Each number is 200 + 30 x the weight over its row's rms, rounded and kept within 0 to 999. Layers, rows and columns count from 0. The size before them is the row's rms in percent of the matrix's.

# up: layer 9 MLP up, 384x96, rms 0.241, rows 100-168, columns 0-47
# down: layer 9 MLP down (transposed), 384x96, rms 0.173, rows 100-168, columns 0-47
up100,083,240,171,184,216,196,146,208,166,179,201,182,180,195,176,201,214,199,197,204,143,267,248,231,179,217,227,159,198,170,149,196,232,190,178,225,161,213,260,257,174,250,172,190,232,145,210,213,188
down100,080,155,238,171,202,237,194,204,228,129,175,184,225,239,182,201,232,209,241,189,210,164,191,188,161,197,204,239,218,194,208,253,174,216,218,222,149,202,179,215,237,220,212,238,216,211,184,242,207
up101,099,203,253,195,224,218,129,195,214,150,171,234,252,169,240,178,206,209,204,175,230,192,195,196,212,165,188,190,223,207,168,207,168,267,235,176,195,163,200,219,204,208,209,207,192,169,243,205,208
down101,091,143,198,168,157,194,192,128,184,199,213,209,232,137,223,207,197,217,224,132,189,247,196,149,225,184,207,241,223,195,184,198,176,195,180,214,233,267,215,219,245,216,205,198,206,175,199,208,146
up102,086,243,187,166,187,218,208,234,216,232,170,200,205,231,233,181,234,185,164,156,269,189,202,236,156,181,233,207,194,240,206,204,102,185,216,238,159,137,187,214,152,238,176,179,213,198,226,162,157
down102,083,198,172,224,235,166,163,175,158,230,218,198,201,164,154,227,200,192,221,252,194,204,188,224,229,174,173,211,192,197,215,215,171,236,212,202,163,227,212,200,251,194,229,242,260,169,159,234,182
up103,105,246,176,183,242,243,197,180,169,243,208,180,180,237,174,199,183,204,128,216,140,243,158,170,176,183,238,201,188,210,200,203,248,214,193,213,143,203,167,197,240,211,261,157,214,210,215,172,243
down103,110,220,224,210,191,187,217,220,199,180,198,242,223,140,191,191,200,169,242,199,205,177,181,145,201,180,190,264,160,183,238,190,220,214,231,217,207,232,158,228,215,144,240,239,185,183,154,196,158
up104,098,203,172,197,205,193,211,203,148,240,217,235,241,221,218,158,198,224,208,154,181,205,244,183,219,205,140,131,173,190,156,228,214,239,221,242,157,211,226,268,212,186,206,216,193,203,201,238,226
down104,097,191,182,189,211,190,198,190,222,164,251,132,151,257,187,240,244,192,197,201,214,206,215,158,163,199,207,244,198,174,210,228,158,211,204,211,187,207,160,239,179,247,201,194,182,221,180,241,185
up105,088,165,252,181,180,154,266,125,226,187,231,141,198,264,235,197,193,184,193,244,190,232,180,200,157,145,205,217,199,239,183,189,239,187,190,157,199,186,186,209,192,199,192,190,205,228,193,216,206
down105,086,223,162,211,277,236,150,201,230,169,163,239,214,175,192,232,190,231,199,184,206,224,262,121,228,213,195,176,205,179,192,170,204,196,196,201,210,225,253,209,203,228,201,209,172,204,160,170,206
up106,097,190,202,172,199,248,227,234,214,231,213,192,257,203,201,194,153,136,214,204,220,211,183,211,185,242,240,165,183,189,209,237,215,148,141,200,162,208,263,239,175,178,228,200,236,209,195,206,177
down106,100,185,190,217,230,194,202,201,188,229,198,215,171,193,238,208,275,231,197,201,230,144,230,259,207,204,117,202,194,179,206,150,228,203,203,240,206,264,173,200,187,203,257,181,184,197,230,196,195
up107,105,215,198,242,235,229,150,174,184,191,200,152,233,183,196,178,198,168,162,188,233,185,242,144,173,203,159,184,218,201,172,219,218,219,218,253,178,199,211,237,201,231,224,198,228,192,197,265,165
down107,156,214,209,212,135,194,181,231,228,224,206,223,259,218,206,190,139,129,189,205,195,211,210,247,214,230,160,197,232,195,214,212,193,215,195,192,201,188,182,222,150,198,255,185,192,232,176,249,234
up108,079,189,240,184,210,188,185,241,202,211,199,194,250,128,208,166,215,218,256,167,248,195,219,169,178,197,208,207,209,223,209,218,134,211,188,184,170,159,183,218,187,242,166,206,202,211,244,250,211
down108,084,208,207,167,197,224,213,204,205,197,220,207,177,228,191,180,166,201,124,195,191,218,189,210,164,209,186,206,205,203,209,173,227,226,214,210,206,222,214,164,202,195,192,178,196,187,223,211,207
up109,080,223,196,204,223,180,220,190,161,198,194,177,162,172,252,198,194,195,200,182,187,192,235,165,178,166,200,207,184,263,149,218,191,227,163,258,246,175,260,201,215,215,126,174,238,269,236,165,196
down109,079,194,193,189,177,207,181,213,187,183,147,213,263,245,172,214,209,202,223,222,201,225,200,201,209,220,190,223,230,247,199,173,180,199,208,214,181,158,183,195,218,168,204,159,203,184,191,222,198
up110,098,211,171,181,190,115,149,262,161,227,213,222,221,189,181,223,200,195,201,200,196,167,199,167,216,217,215,189,209,197,208,194,189,206,199,193,175,223,212,262,172,190,238,212,164,227,212,149,239
down110,096,206,183,219,237,201,201,174,198,181,220,204,199,199,163,181,222,198,230,201,213,198,184,168,151,214,206,245,152,164,174,263,237,161,215,185,242,212,192,206,199,225,211,231,133,228,232,211,240
up111,093,190,297,179,193,202,199,221,198,208,242,235,153,247,264,206,218,154,194,218,217,222,166,216,153,183,149,191,197,166,196,245,217,217,221,183,181,189,220,210,202,196,188,173,182,225,195,148,238
down111,090,131,183,218,183,226,171,199,164,219,244,150,207,187,198,150,194,217,186,194,199,234,239,211,179,229,174,198,224,264,217,195,166,244,210,183,201,179,198,198,226,241,137,198,198,221,257,176,145
up112,077,193,171,243,236,182,173,270,180,150,219,167,210,150,183,164,219,178,209,181,222,109,198,174,214,232,198,206,226,228,222,199,193,255,203,219,180,162,228,197,172,203,153,185,217,248,240,239,164
down112,076,206,203,161,137,228,242,200,245,174,204,171,193,193,202,173,206,221,193,223,216,228,160,141,163,192,268,189,184,199,235,249,203,205,212,215,230,225,221,230,183,133,217,195,236,209,191,228,179
up113,107,238,231,215,216,222,201,167,180,217,213,206,216,225,166,197,201,170,154,189,135,216,212,179,189,166,232,175,181,184,141,219,183,210,226,217,225,223,125,211,249,247,230,156,221,233,227,168,173
down113,111,143,190,192,172,196,178,153,204,258,183,193,153,248,235,208,186,203,130,233,258,202,218,166,194,192,234,186,181,166,182,212,178,217,167,174,201,214,162,236,217,233,145,222,211,193,240,217,191
up114,100,232,242,197,210,199,195,185,144,177,236,196,183,195,217,280,189,194,122,203,171,168,245,206,225,210,242,167,118,178,199,222,173,205,153,239,216,206,261,187,125,218,212,162,199,224,214,194,130
down114,108,187,227,178,147,247,185,207,223,226,227,199,191,207,244,185,172,210,237,207,210,210,189,199,219,162,225,187,203,233,237,192,220,213,185,186,233,190,185,145,193,244,272,212,188,154,237,186,148
up115,099,192,244,213,208,257,210,188,168,207,161,197,147,234,198,186,216,189,188,185,209,177,217,192,203,241,178,187,171,236,227,182,178,181,215,256,174,160,181,199,193,213,145,168,192,179,171,202,215
down115,095,194,228,208,180,168,203,219,211,213,217,168,184,160,131,216,155,218,278,218,229,204,183,231,190,177,204,199,171,219,224,128,179,195,181,171,189,161,207,213,221,230,184,202,203,188,188,251,201
up116,088,177,214,185,288,213,195,161,163,216,210,162,137,149,213,161,234,213,216,234,150,143,201,171,185,194,212,147,161,200,150,195,226,214,206,211,207,187,196,256,245,235,185,171,246,181,221,185,190
down116,087,132,143,235,217,228,197,175,241,161,166,239,192,178,186,198,222,177,173,222,252,202,202,206,243,241,166,191,244,144,181,194,222,235,214,231,204,164,190,236,200,241,225,243,188,230,198,187,200
up117,121,182,304,171,225,263,209,160,162,152,168,197,154,250,201,239,185,190,185,189,191,186,154,211,178,201,191,200,187,176,222,170,266,224,274,239,181,201,214,205,166,201,152,198,211,171,204,223,157
down117,134,179,226,231,196,143,180,202,209,238,188,201,194,244,203,199,225,214,180,244,207,202,172,149,170,230,189,229,203,212,186,266,159,181,212,176,224,189,247,146,238,228,238,175,173,190,194,215,200
up118,081,195,211,216,238,209,179,199,148,202,195,138,243,145,218,220,252,181,209,210,196,172,262,241,205,189,173,195,199,185,219,255,173,192,172,142,185,153,178,200,179,191,171,216,227,266,240,223,166
down118,082,196,204,162,208,145,196,221,211,212,230,200,172,199,152,152,197,181,227,182,164,214,230,178,166,180,224,184,218,185,169,198,203,240,212,217,157,202,141,166,209,219,220,225,165,235,217,196,224
up119,104,217,188,182,184,226,201,196,179,215,173,190,288,174,172,156,210,204,154,238,139,231,157,194,213,252,237,187,220,202,193,197,209,201,180,207,164,236,168,216,157,236,220,138,203,202,225,213,166
down119,100,194,181,211,178,183,219,218,244,165,203,164,137,224,186,190,190,207,185,224,167,184,188,180,192,200,211,277,175,240,215,239,257,228,201,182,257,208,225,158,238,229,194,186,219,236,228,220,189
up120,096,244,177,180,184,230,184,183,173,232,202,183,163,191,166,211,188,209,181,157,214,218,147,155,165,222,215,167,219,191,201,244,207,230,195,202,188,214,192,176,232,273,275,216,199,188,257,180,208
down120,088,202,204,194,177,227,234,223,140,195,213,256,261,247,181,225,177,207,222,220,160,187,206,220,212,223,176,202,231,205,182,191,218,206,203,237,230,207,189,155,236,206,177,198,167,167,196,237,239
up121,098,228,225,206,199,241,189,166,224,189,214,200,179,186,175,247,225,126,198,210,156,213,216,170,210,156,192,189,205,288,189,243,247,191,244,265,132,203,204,188,239,212,251,184,203,195,227,249,204
down121,103,188,245,255,183,184,140,188,192,207,211,224,207,150,246,203,244,217,178,242,207,226,231,207,216,174,209,199,164,183,205,243,209,220,236,228,208,183,171,207,173,204,220,225,125,209,166,168,218
up122,106,210,206,140,248,185,203,234,178,179,202,180,199,212,188,240,179,204,156,160,176,195,212,193,222,202,233,161,210,217,151,231,198,232,287,220,132,223,224,197,224,255,217,202,188,228,180,199,203
down122,103,212,243,203,193,208,245,170,214,182,179,151,202,233,192,196,168,223,227,213,175,218,162,193,203,208,178,209,248,188,164,202,163,196,267,221,223,241,192,264,220,180,206,221,182,219,207,245,201
up123,105,231,218,186,227,204,181,202,220,170,178,188,216,148,195,155,179,231,149,168,199,199,222,219,200,219,223,228,213,182,205,241,255,198,169,214,197,184,172,207,169,174,208,154,227,231,234,164,168
down123,116,223,140,193,155,157,206,154,205,264,213,165,208,174,199,177,189,206,210,151,208,202,171,200,162,209,202,199,177,188,204,157,211,210,146,183,214,196,208,198,293,266,149,206,243,229,204,220,151
up124,082,187,202,236,230,173,193,240,146,202,205,254,197,199,138,227,179,183,212,176,127,225,239,197,235,209,220,236,212,200,203,244,213,227,195,183,189,184,187,267,167,183,256,197,231,233,194,163,221
down124,078,266,202,209,205,243,218,205,237,164,168,165,234,255,278,160,206,201,234,181,217,174,199,193,140,200,180,162,189,193,177,204,206,183,161,177,213,205,227,151,197,275,176,221,150,182,202,208,180
up125,106,204,206,196,236,265,166,166,189,176,150,244,184,142,173,232,179,162,172,179,183,209,245,202,219,188,175,214,235,219,146,188,257,216,252,164,148,198,169,225,198,195,204,232,197,214,205,223,233
down125,114,215,179,227,214,259,210,214,210,201,200,226,189,204,236,149,165,190,168,220,240,232,239,212,206,147,171,178,188,218,226,185,197,213,147,184,136,173,182,240,178,217,190,203,146,226,187,157,230
up126,107,252,196,200,194,238,214,180,132,224,205,236,165,235,202,198,258,185,177,228,164,168,164,188,137,217,212,131,139,219,241,213,247,223,235,225,207,184,206,182,186,214,220,179,194,188,172,219,150
down126,113,226,218,168,153,200,243,208,252,177,210,193,231,183,196,216,220,191,191,180,142,209,197,182,237,217,243,198,257,238,129,183,239,266,217,185,224,235,175,220,180,196,197,160,153,232,228,217,183
up127,094,204,199,235,215,195,145,180,228,160,189,178,204,164,198,171,204,218,208,185,215,217,155,223,184,242,220,187,192,189,244,227,197,196,219,210,125,191,147,193,182,238,193,180,202,154,240,191,159
down127,089,135,159,163,187,204,142,158,223,218,233,241,167,165,183,184,204,254,207,214,266,208,155,205,190,164,208,235,205,173,236,196,147,162,189,237,206,230,256,173,248,196,224,174,168,164,208,172,193
up128,106,197,206,202,196,224,162,207,182,196,148,196,233,138,204,192,190,184,174,159,168,187,227,136,190,224,240,192,202,183,183,284,259,205,213,210,176,213,198,208,177,245,216,197,219,240,250,218,201
down128,103,259,193,141,203,146,191,196,165,194,181,190,184,199,185,209,198,223,274,171,187,204,163,189,223,200,235,210,195,198,278,142,233,256,174,198,208,221,184,177,159,184,203,201,203,166,198,224,203
up129,106,227,234,203,256,148,171,153,151,161,239,165,230,219,175,230,153,203,148,161,140,176,142,204,189,187,255,202,179,202,175,138,188,199,236,191,194,234,153,235,203,242,201,166,195,205,219,200,215
down129,114,118,177,194,159,152,188,161,273,142,156,179,206,213,187,231,185,235,165,199,219,187,180,201,209,233,210,219,174,217,191,196,206,207,237,207,167,254,148,201,178,210,261,232,223,247,200,177,168
up130,092,178,233,182,262,147,249,252,163,199,204,222,234,199,179,174,219,182,154,232,200,209,244,242,166,169,232,196,189,206,224,193,142,199,242,207,229,236,216,180,144,189,184,157,212,241,199,219,188
down130,097,179,146,199,155,230,220,149,230,227,245,190,185,215,172,173,193,185,184,191,240,155,198,191,196,207,229,209,189,204,252,189,201,160,167,221,201,229,231,182,182,220,183,192,227,183,177,134,230
up131,097,236,227,197,208,204,205,170,187,162,164,216,136,247,289,178,194,221,163,142,217,191,191,174,187,184,147,196,199,240,166,192,224,213,231,159,222,147,217,231,200,157,148,187,189,240,173,265,221
down131,094,190,168,247,220,235,199,241,183,160,192,185,238,245,149,234,236,160,159,207,211,193,240,232,240,243,198,163,191,183,231,212,242,152,215,172,194,214,202,214,182,197,228,193,187,213,170,181,172
up132,099,229,208,167,171,204,168,162,201,157,186,179,194,202,213,202,120,232,172,234,222,222,232,178,221,200,163,203,209,242,186,213,202,160,237,220,164,225,202,198,188,269,238,191,243,229,220,148,229
down132,100,198,182,235,265,271,183,178,163,224,187,259,238,168,130,224,204,160,171,197,153,212,220,193,186,214,232,273,206,166,199,216,232,214,206,175,181,221,234,202,169,182,224,219,230,185,195,199,218
up133,107,214,200,177,222,208,225,201,187,163,155,195,228,195,194,220,147,206,241,209,187,147,227,241,237,244,208,184,173,212,203,244,176,216,203,241,205,226,259,198,171,235,242,189,173,181,168,232,251
down133,115,191,190,194,239,181,184,181,199,238,168,102,152,219,201,178,205,251,216,239,166,199,206,188,230,225,183,178,238,225,233,157,195,189,246,217,192,165,215,193,168,200,235,205,210,204,225,209,219
up134,105,238,216,214,175,200,200,200,202,197,172,161,120,231,241,223,214,204,156,158,241,232,199,235,149,192,145,210,199,225,174,213,205,263,220,152,201,234,154,221,151,167,203,238,241,183,244,210,185
down134,105,206,191,176,211,207,174,215,162,185,249,173,127,193,121,211,196,146,261,238,233,217,150,168,213,165,217,212,231,191,223,175,207,199,213,204,187,239,110,189,217,201,191,196,202,221,140,189,157
up135,092,201,207,214,235,168,259,194,209,218,202,156,187,171,233,247,158,188,169,193,203,217,212,188,187,228,149,185,170,173,170,217,179,192,194,180,211,231,179,176,159,182,218,165,236,163,221,240,239
down135,103,214,165,239,186,213,196,123,184,166,226,195,188,242,213,220,173,233,168,187,183,205,218,207,214,221,238,188,180,235,256,244,197,173,173,233,168,242,184,223,164,188,198,230,203,218,188,178,256
up136,197,199,218,196,198,187,195,211,161,183,246,211,211,196,184,161,251,198,235,165,176,203,193,192,127,245,158,166,173,247,177,224,182,246,184,141,197,187,204,201,203,209,224,214,244,242,250,179,182
down136,115,242,224,200,209,215,187,198,223,188,188,196,210,225,204,179,181,193,175,190,222,211,205,203,174,234,178,226,186,250,220,204,170,206,205,189,169,163,199,184,186,219,195,220,179,220,177,213,189
up137,098,208,197,166,240,179,172,164,184,105,203,145,200,231,160,187,140,222,174,198,180,210,195,250,194,216,218,174,190,206,191,169,210,218,226,202,169,198,184,192,243,244,240,184,232,256,214,220,203
down137,097,234,244,187,200,214,178,207,209,179,185,202,217,201,195,235,176,215,178,221,215,217,174,265,191,207,218,222,194,167,176,147,199,178,214,205,247,228,188,228,213,187,175,168,177,185,177,182,204
up138,108,227,229,209,215,210,173,195,175,168,220,233,192,203,219,191,151,157,159,226,184,132,152,180,171,219,191,199,192,213,194,250,207,176,190,205,229,191,286,271,143,201,196,158,217,229,152,237,204
down138,114,162,149,196,135,257,217,174,210,180,248,234,170,224,210,220,228,233,182,164,203,228,216,218,193,184,179,232,202,154,209,212,219,207,204,161,191,198,247,232,220,243,218,228,175,199,196,216,171
up139,098,187,213,177,215,273,206,209,213,187,184,202,218,245,175,159,218,166,168,194,196,202,196,183,193,165,172,229,189,217,181,184,229,214,198,154,193,165,210,189,118,182,152,188,178,196,151,201,172
down139,095,279,136,181,224,208,207,199,211,210,176,162,195,248,191,258,202,198,226,191,131,258,184,188,190,177,166,188,232,145,215,185,159,207,232,154,267,164,248,160,190,193,207,221,225,182,205,179,225
up140,087,183,207,227,205,200,233,254,189,215,182,238,203,150,175,208,276,222,220,169,220,228,225,209,158,168,200,219,188,223,122,207,192,181,212,131,202,164,209,241,200,240,184,182,239,214,253,151,175
down140,081,217,186,205,197,160,174,162,149,207,201,232,150,186,258,181,180,241,210,211,164,206,227,162,219,177,238,242,240,172,224,232,205,186,182,228,264,155,190,144,153,246,183,168,170,200,138,213,213
up141,119,222,222,197,227,195,206,209,201,210,212,225,191,178,219,222,243,149,118,181,223,202,223,174,183,157,200,202,207,190,168,207,172,213,183,188,246,204,244,203,117,156,111,145,183,229,209,218,182
down141,133,201,157,208,154,209,178,206,178,165,242,244,210,245,155,278,198,188,207,200,212,187,146,233,234,170,202,175,240,198,204,227,195,164,201,261,163,146,230,162,248,168,139,206,187,224,222,210,150
up142,109,184,207,163,188,198,165,150,202,174,176,266,269,207,139,197,180,179,177,222,137,198,194,184,198,164,177,203,169,235,229,201,185,191,195,262,176,139,176,217,156,218,214,191,227,194,193,260,197
down142,120,179,217,181,197,194,215,256,230,187,202,233,232,234,159,181,230,253,235,216,189,167,206,191,227,237,174,190,248,149,220,214,214,195,198,208,246,197,230,274,203,219,152,224,156,186,238,143,194
up143,094,292,201,247,188,216,199,249,156,187,225,167,215,208,237,183,214,176,191,209,193,261,190,202,207,244,178,190,241,164,159,209,250,266,218,226,186,203,204,177,198,214,241,192,226,209,225,134,147
down143,105,174,203,205,230,178,162,166,217,154,163,213,246,246,199,244,223,194,156,208,202,192,201,241,184,168,214,226,171,151,212,192,211,236,179,158,181,217,153,217,151,218,200,180,254,221,174,231,237
up144,101,271,257,233,193,206,225,166,217,187,215,189,172,246,169,194,238,195,185,179,190,207,162,221,207,250,207,205,191,253,201,239,242,207,191,170,206,180,236,252,177,200,127,177,208,179,175,241,200
down144,090,176,225,185,169,182,204,198,219,166,184,222,223,190,128,175,200,205,252,247,164,174,181,200,215,212,229,201,163,240,226,159,156,223,258,195,239,191,204,218,244,168,186,152,203,236,225,187,254
up145,102,183,222,211,168,185,239,174,208,213,229,186,240,184,191,217,179,182,183,209,211,187,212,218,123,201,194,199,186,252,216,190,232,182,226,245,167,207,196,192,153,228,245,141,240,216,219,244,255
down145,096,173,189,225,207,226,187,174,191,274,186,184,192,182,249,211,215,135,233,224,221,183,199,201,198,210,184,217,209,153,201,205,152,205,172,184,202,202,190,222,224,172,204,263,185,196,162,168,253
up146,092,189,212,199,200,242,163,193,203,201,151,193,223,193,173,193,172,184,197,156,160,188,235,253,187,232,230,192,165,208,241,227,210,209,200,208,243,191,148,246,170,211,216,178,216,214,203,247,132
down146,095,176,183,195,186,187,208,222,247,197,160,241,170,254,185,172,190,219,224,246,174,136,193,219,216,208,170,216,248,232,201,166,215,215,260,185,206,186,159,213,197,177,250,194,226,195,169,159,193
up147,113,215,241,213,249,224,231,180,160,222,234,171,205,185,248,209,155,199,185,187,246,158,191,163,217,193,147,152,215,207,186,203,165,197,208,149,171,191,184,243,191,190,168,226,192,200,155,237,230
down147,109,150,196,231,174,240,213,258,237,194,259,214,185,201,193,144,209,197,228,134,145,188,200,261,237,243,192,166,206,233,193,204,229,189,211,209,154,218,178,181,229,256,199,195,233,189,173,242,170
up148,099,201,236,149,154,217,208,207,166,192,170,154,232,167,257,226,245,144,187,169,209,185,206,214,153,246,229,208,190,226,216,193,250,173,298,230,196,178,185,204,195,279,183,167,202,215,236,190,248
down148,097,205,223,222,139,191,202,179,207,177,181,221,144,231,238,264,152,192,165,283,217,180,163,139,151,179,189,257,200,196,178,189,214,229,208,149,210,173,233,195,166,174,205,233,165,247,193,182,192
up149,089,191,205,199,201,240,169,156,205,176,179,223,229,193,257,194,231,131,144,206,215,218,210,234,186,180,198,200,201,243,240,195,139,164,220,284,189,190,186,225,184,234,222,154,184,179,198,200,177
down149,085,228,235,216,172,223,227,200,226,236,161,190,252,190,205,165,175,232,214,187,219,161,195,184,182,192,212,210,205,192,159,242,209,189,163,218,209,257,210,202,163,184,229,186,179,241,190,193,239
up150,107,251,243,162,232,183,204,180,183,190,174,159,163,140,243,222,165,182,212,206,188,214,170,137,168,188,173,185,168,206,192,179,256,237,238,249,239,169,211,185,223,211,199,202,198,199,170,218,177
down150,117,223,203,240,175,201,215,198,227,221,183,228,208,193,131,255,120,275,193,216,173,214,183,161,188,213,230,238,245,211,199,197,206,186,203,211,188,210,193,159,193,148,248,212,208,226,171,147,213
up151,080,207,198,288,230,208,174,227,188,198,207,209,240,163,151,176,164,223,172,188,212,163,222,178,203,220,208,167,212,221,186,191,147,246,177,149,219,199,158,227,195,245,176,215,214,187,177,241,176
down151,074,205,167,198,187,239,226,215,220,195,183,224,160,194,251,219,153,178,153,247,187,219,200,226,183,207,214,245,216,197,238,237,244,195,192,211,229,228,172,193,213,219,242,225,188,148,228,198,177
up152,102,218,226,162,214,275,224,198,204,227,152,214,148,217,187,203,161,194,200,168,183,170,177,195,163,159,205,196,153,213,202,174,215,181,268,206,247,202,135,207,227,188,211,208,217,184,184,193,248
down152,108,223,208,213,196,185,231,160,220,218,164,230,239,172,213,213,247,182,190,203,197,159,174,214,194,136,169,207,216,238,286,232,192,186,250,223,200,233,207,189,153,185,129,219,183,168,177,180,213
up153,101,201,218,172,155,164,202,183,173,201,233,191,203,201,171,224,187,182,164,229,223,193,247,172,172,243,180,202,178,212,231,256,251,174,215,187,216,135,149,238,200,200,214,238,188,229,184,227,252
down153,099,142,186,233,166,178,174,199,165,206,191,212,252,178,238,258,158,231,224,142,187,177,193,169,160,201,229,224,218,182,175,191,250,208,212,188,240,184,246,147,222,194,204,204,207,186,200,171,245
up154,091,235,203,186,178,144,225,202,158,192,246,205,175,187,204,220,248,218,239,230,178,210,239,174,185,211,182,219,159,190,177,199,230,176,236,193,179,162,225,197,199,190,137,149,213,181,201,215,242
down154,097,211,194,181,211,179,239,177,224,186,236,217,208,158,164,158,179,150,209,207,219,242,201,167,177,167,204,201,210,223,201,211,213,219,195,222,254,227,234,169,206,208,278,215,208,196,162,162,203
up155,123,173,233,197,252,251,188,203,170,195,221,224,188,210,188,251,175,147,159,198,139,174,157,145,139,186,215,215,213,219,165,215,214,175,191,241,211,197,231,226,162,228,155,140,198,227,222,225,203
down155,122,182,145,206,194,212,203,253,211,195,255,264,212,233,185,206,164,226,193,191,216,178,219,193,220,218,211,210,257,228,199,216,214,202,238,208,237,164,189,189,166,179,171,177,159,201,214,157,196
up156,104,283,170,208,193,202,164,164,186,149,150,210,182,263,214,231,192,220,143,174,243,186,229,182,153,264,227,165,169,221,213,231,177,240,202,243,186,141,161,181,190,207,223,199,223,190,207,223,202
down156,108,206,190,230,177,201,196,174,176,224,261,192,223,161,222,216,198,216,210,202,201,202,157,224,182,153,234,254,150,186,174,163,213,169,154,200,196,245,133,162,203,235,186,251,186,263,180,195,198
up157,104,210,210,176,208,226,181,196,174,218,228,190,185,238,298,179,220,209,186,188,178,201,153,228,186,198,152,173,193,175,156,178,228,259,198,192,191,158,193,261,222,175,165,180,192,172,179,248,247
down157,103,167,196,251,203,228,137,158,226,194,218,192,196,228,207,209,214,147,193,218,205,167,186,185,176,149,226,251,239,223,217,184,179,169,188,205,151,196,208,168,171,201,261,173,226,214,210,209,223
up158,100,189,277,215,182,178,219,197,212,170,187,189,134,194,164,177,216,171,206,205,191,193,213,227,129,184,213,243,151,197,170,169,209,219,191,158,222,173,226,241,176,264,149,191,200,266,232,159,180
down158,093,263,178,207,187,215,172,153,196,194,197,159,222,204,217,202,223,179,155,195,249,248,204,199,168,201,198,243,228,190,160,211,210,217,213,222,185,272,197,192,160,178,275,209,221,209,169,233,222
up159,105,275,172,234,217,195,213,197,195,216,197,199,196,146,168,207,219,204,176,220,149,202,213,172,205,207,187,231,190,228,219,180,211,210,157,209,198,233,172,223,200,172,245,234,221,233,216,187,252
down159,109,195,167,168,177,233,185,236,197,191,174,229,191,216,168,195,186,250,169,293,232,203,201,169,202,189,216,201,227,159,185,196,224,179,210,163,225,213,196,215,192,186,233,207,130,244,217,187,210
up160,090,176,228,205,175,230,143,220,178,191,184,208,253,207,180,177,200,205,175,181,205,221,187,261,216,225,190,178,212,226,191,178,248,163,197,200,205,222,184,238,143,176,196,200,222,189,182,241,163
down160,084,219,155,159,191,207,231,163,243,241,228,214,224,277,243,204,222,233,245,166,190,200,259,260,204,182,192,202,190,201,183,183,245,220,204,164,213,213,235,246,208,169,208,203,222,213,212,191,211
up161,081,189,241,216,197,196,205,202,208,216,199,197,206,242,205,168,194,223,239,184,209,167,234,177,200,189,122,180,192,203,163,165,197,179,223,209,176,186,216,207,167,203,193,193,225,295,221,283,196
down161,081,225,144,191,217,224,175,207,225,254,219,154,226,149,179,210,218,238,190,207,238,183,180,206,191,168,256,221,214,176,198,214,261,194,196,185,184,186,191,204,188,199,126,241,175,139,186,200,228
up162,092,209,230,206,208,181,200,272,186,224,162,185,190,237,199,218,226,138,188,167,228,190,176,203,181,271,174,213,177,150,213,223,205,201,166,215,177,201,207,244,205,206,171,187,189,246,182,192,258
down162,079,136,178,203,126,238,196,177,223,218,156,212,186,172,192,186,181,221,231,194,152,215,212,233,209,184,195,179,237,231,193,219,193,250,221,180,270,182,194,204,252,163,213,204,130,169,200,206,203
up163,114,209,226,232,186,195,220,206,192,192,190,181,209,190,205,241,216,146,152,186,215,183,195,234,171,189,200,200,206,238,227,185,225,200,165,267,145,200,215,209,167,162,211,188,199,172,201,182,217
down163,113,188,219,258,182,234,166,215,233,153,169,232,165,168,186,237,205,203,209,201,228,199,214,157,179,188,188,244,178,147,170,220,233,184,225,189,217,208,189,182,191,212,192,217,256,256,161,202,233
up164,087,244,210,244,210,108,199,235,215,186,209,221,199,209,187,198,212,166,157,148,194,270,170,213,203,219,237,157,179,201,180,210,179,259,161,203,170,209,176,193,199,227,188,186,182,163,210,160,174
down164,081,180,178,156,182,212,225,184,181,216,189,203,171,200,225,182,239,203,209,227,259,176,256,227,186,176,167,242,245,257,284,187,189,177,222,187,139,241,253,230,210,220,204,168,157,148,247,199,227
up165,100,196,172,163,230,225,199,150,208,209,136,132,160,151,188,197,186,196,194,190,244,180,252,211,175,195,208,183,154,203,214,214,210,179,185,210,179,190,209,204,195,238,209,215,198,240,228,211,174
down165,098,280,152,203,193,211,206,202,220,227,179,147,165,175,164,213,203,162,158,238,215,183,201,195,207,188,139,215,196,183,216,250,190,156,203,163,173,188,226,215,202,196,181,234,154,193,209,244,202
up166,122,249,156,209,157,177,222,193,179,193,163,165,189,184,146,227,197,232,167,184,206,255,252,191,191,213,224,169,180,183,168,199,243,233,192,203,133,193,216,193,204,254,240,212,241,253,166,220,213
down166,131,172,151,237,215,254,179,175,240,153,198,170,224,252,209,185,212,291,198,150,213,252,209,216,198,186,205,219,158,198,204,178,195,163,168,248,259,182,212,258,197,220,176,178,153,220,214,188,224
up167,106,180,183,226,233,202,230,200,196,203,237,238,222,165,189,173,211,172,209,171,223,168,229,182,196,165,189,211,141,188,185,220,168,166,218,262,187,175,167,225,190,239,213,192,189,241,231,186,224
down167,107,154,198,196,260,250,230,178,238,209,155,232,244,203,224,181,208,229,230,200,206,209,209,255,192,271,187,229,163,194,199,157,172,189,171,167,225,202,198,160,210,250,227,227,156,235,143,173,266
up168,081,202,191,270,191,294,237,219,192,218,216,208,176,173,198,184,201,163,149,184,249,190,182,158,206,268,209,235,194,233,216,215,213,163,211,244,178,213,229,194,179,209,172,200,176,240,202,246,211
down168,075,166,213,224,202,124,222,258,192,194,185,205,219,179,171,204,183,208,230,215,218,231,234,186,221,155,186,250,236,162,174,160,209,225,245,177,243,255,170,228,263,177,152,178,170,179,161,196,177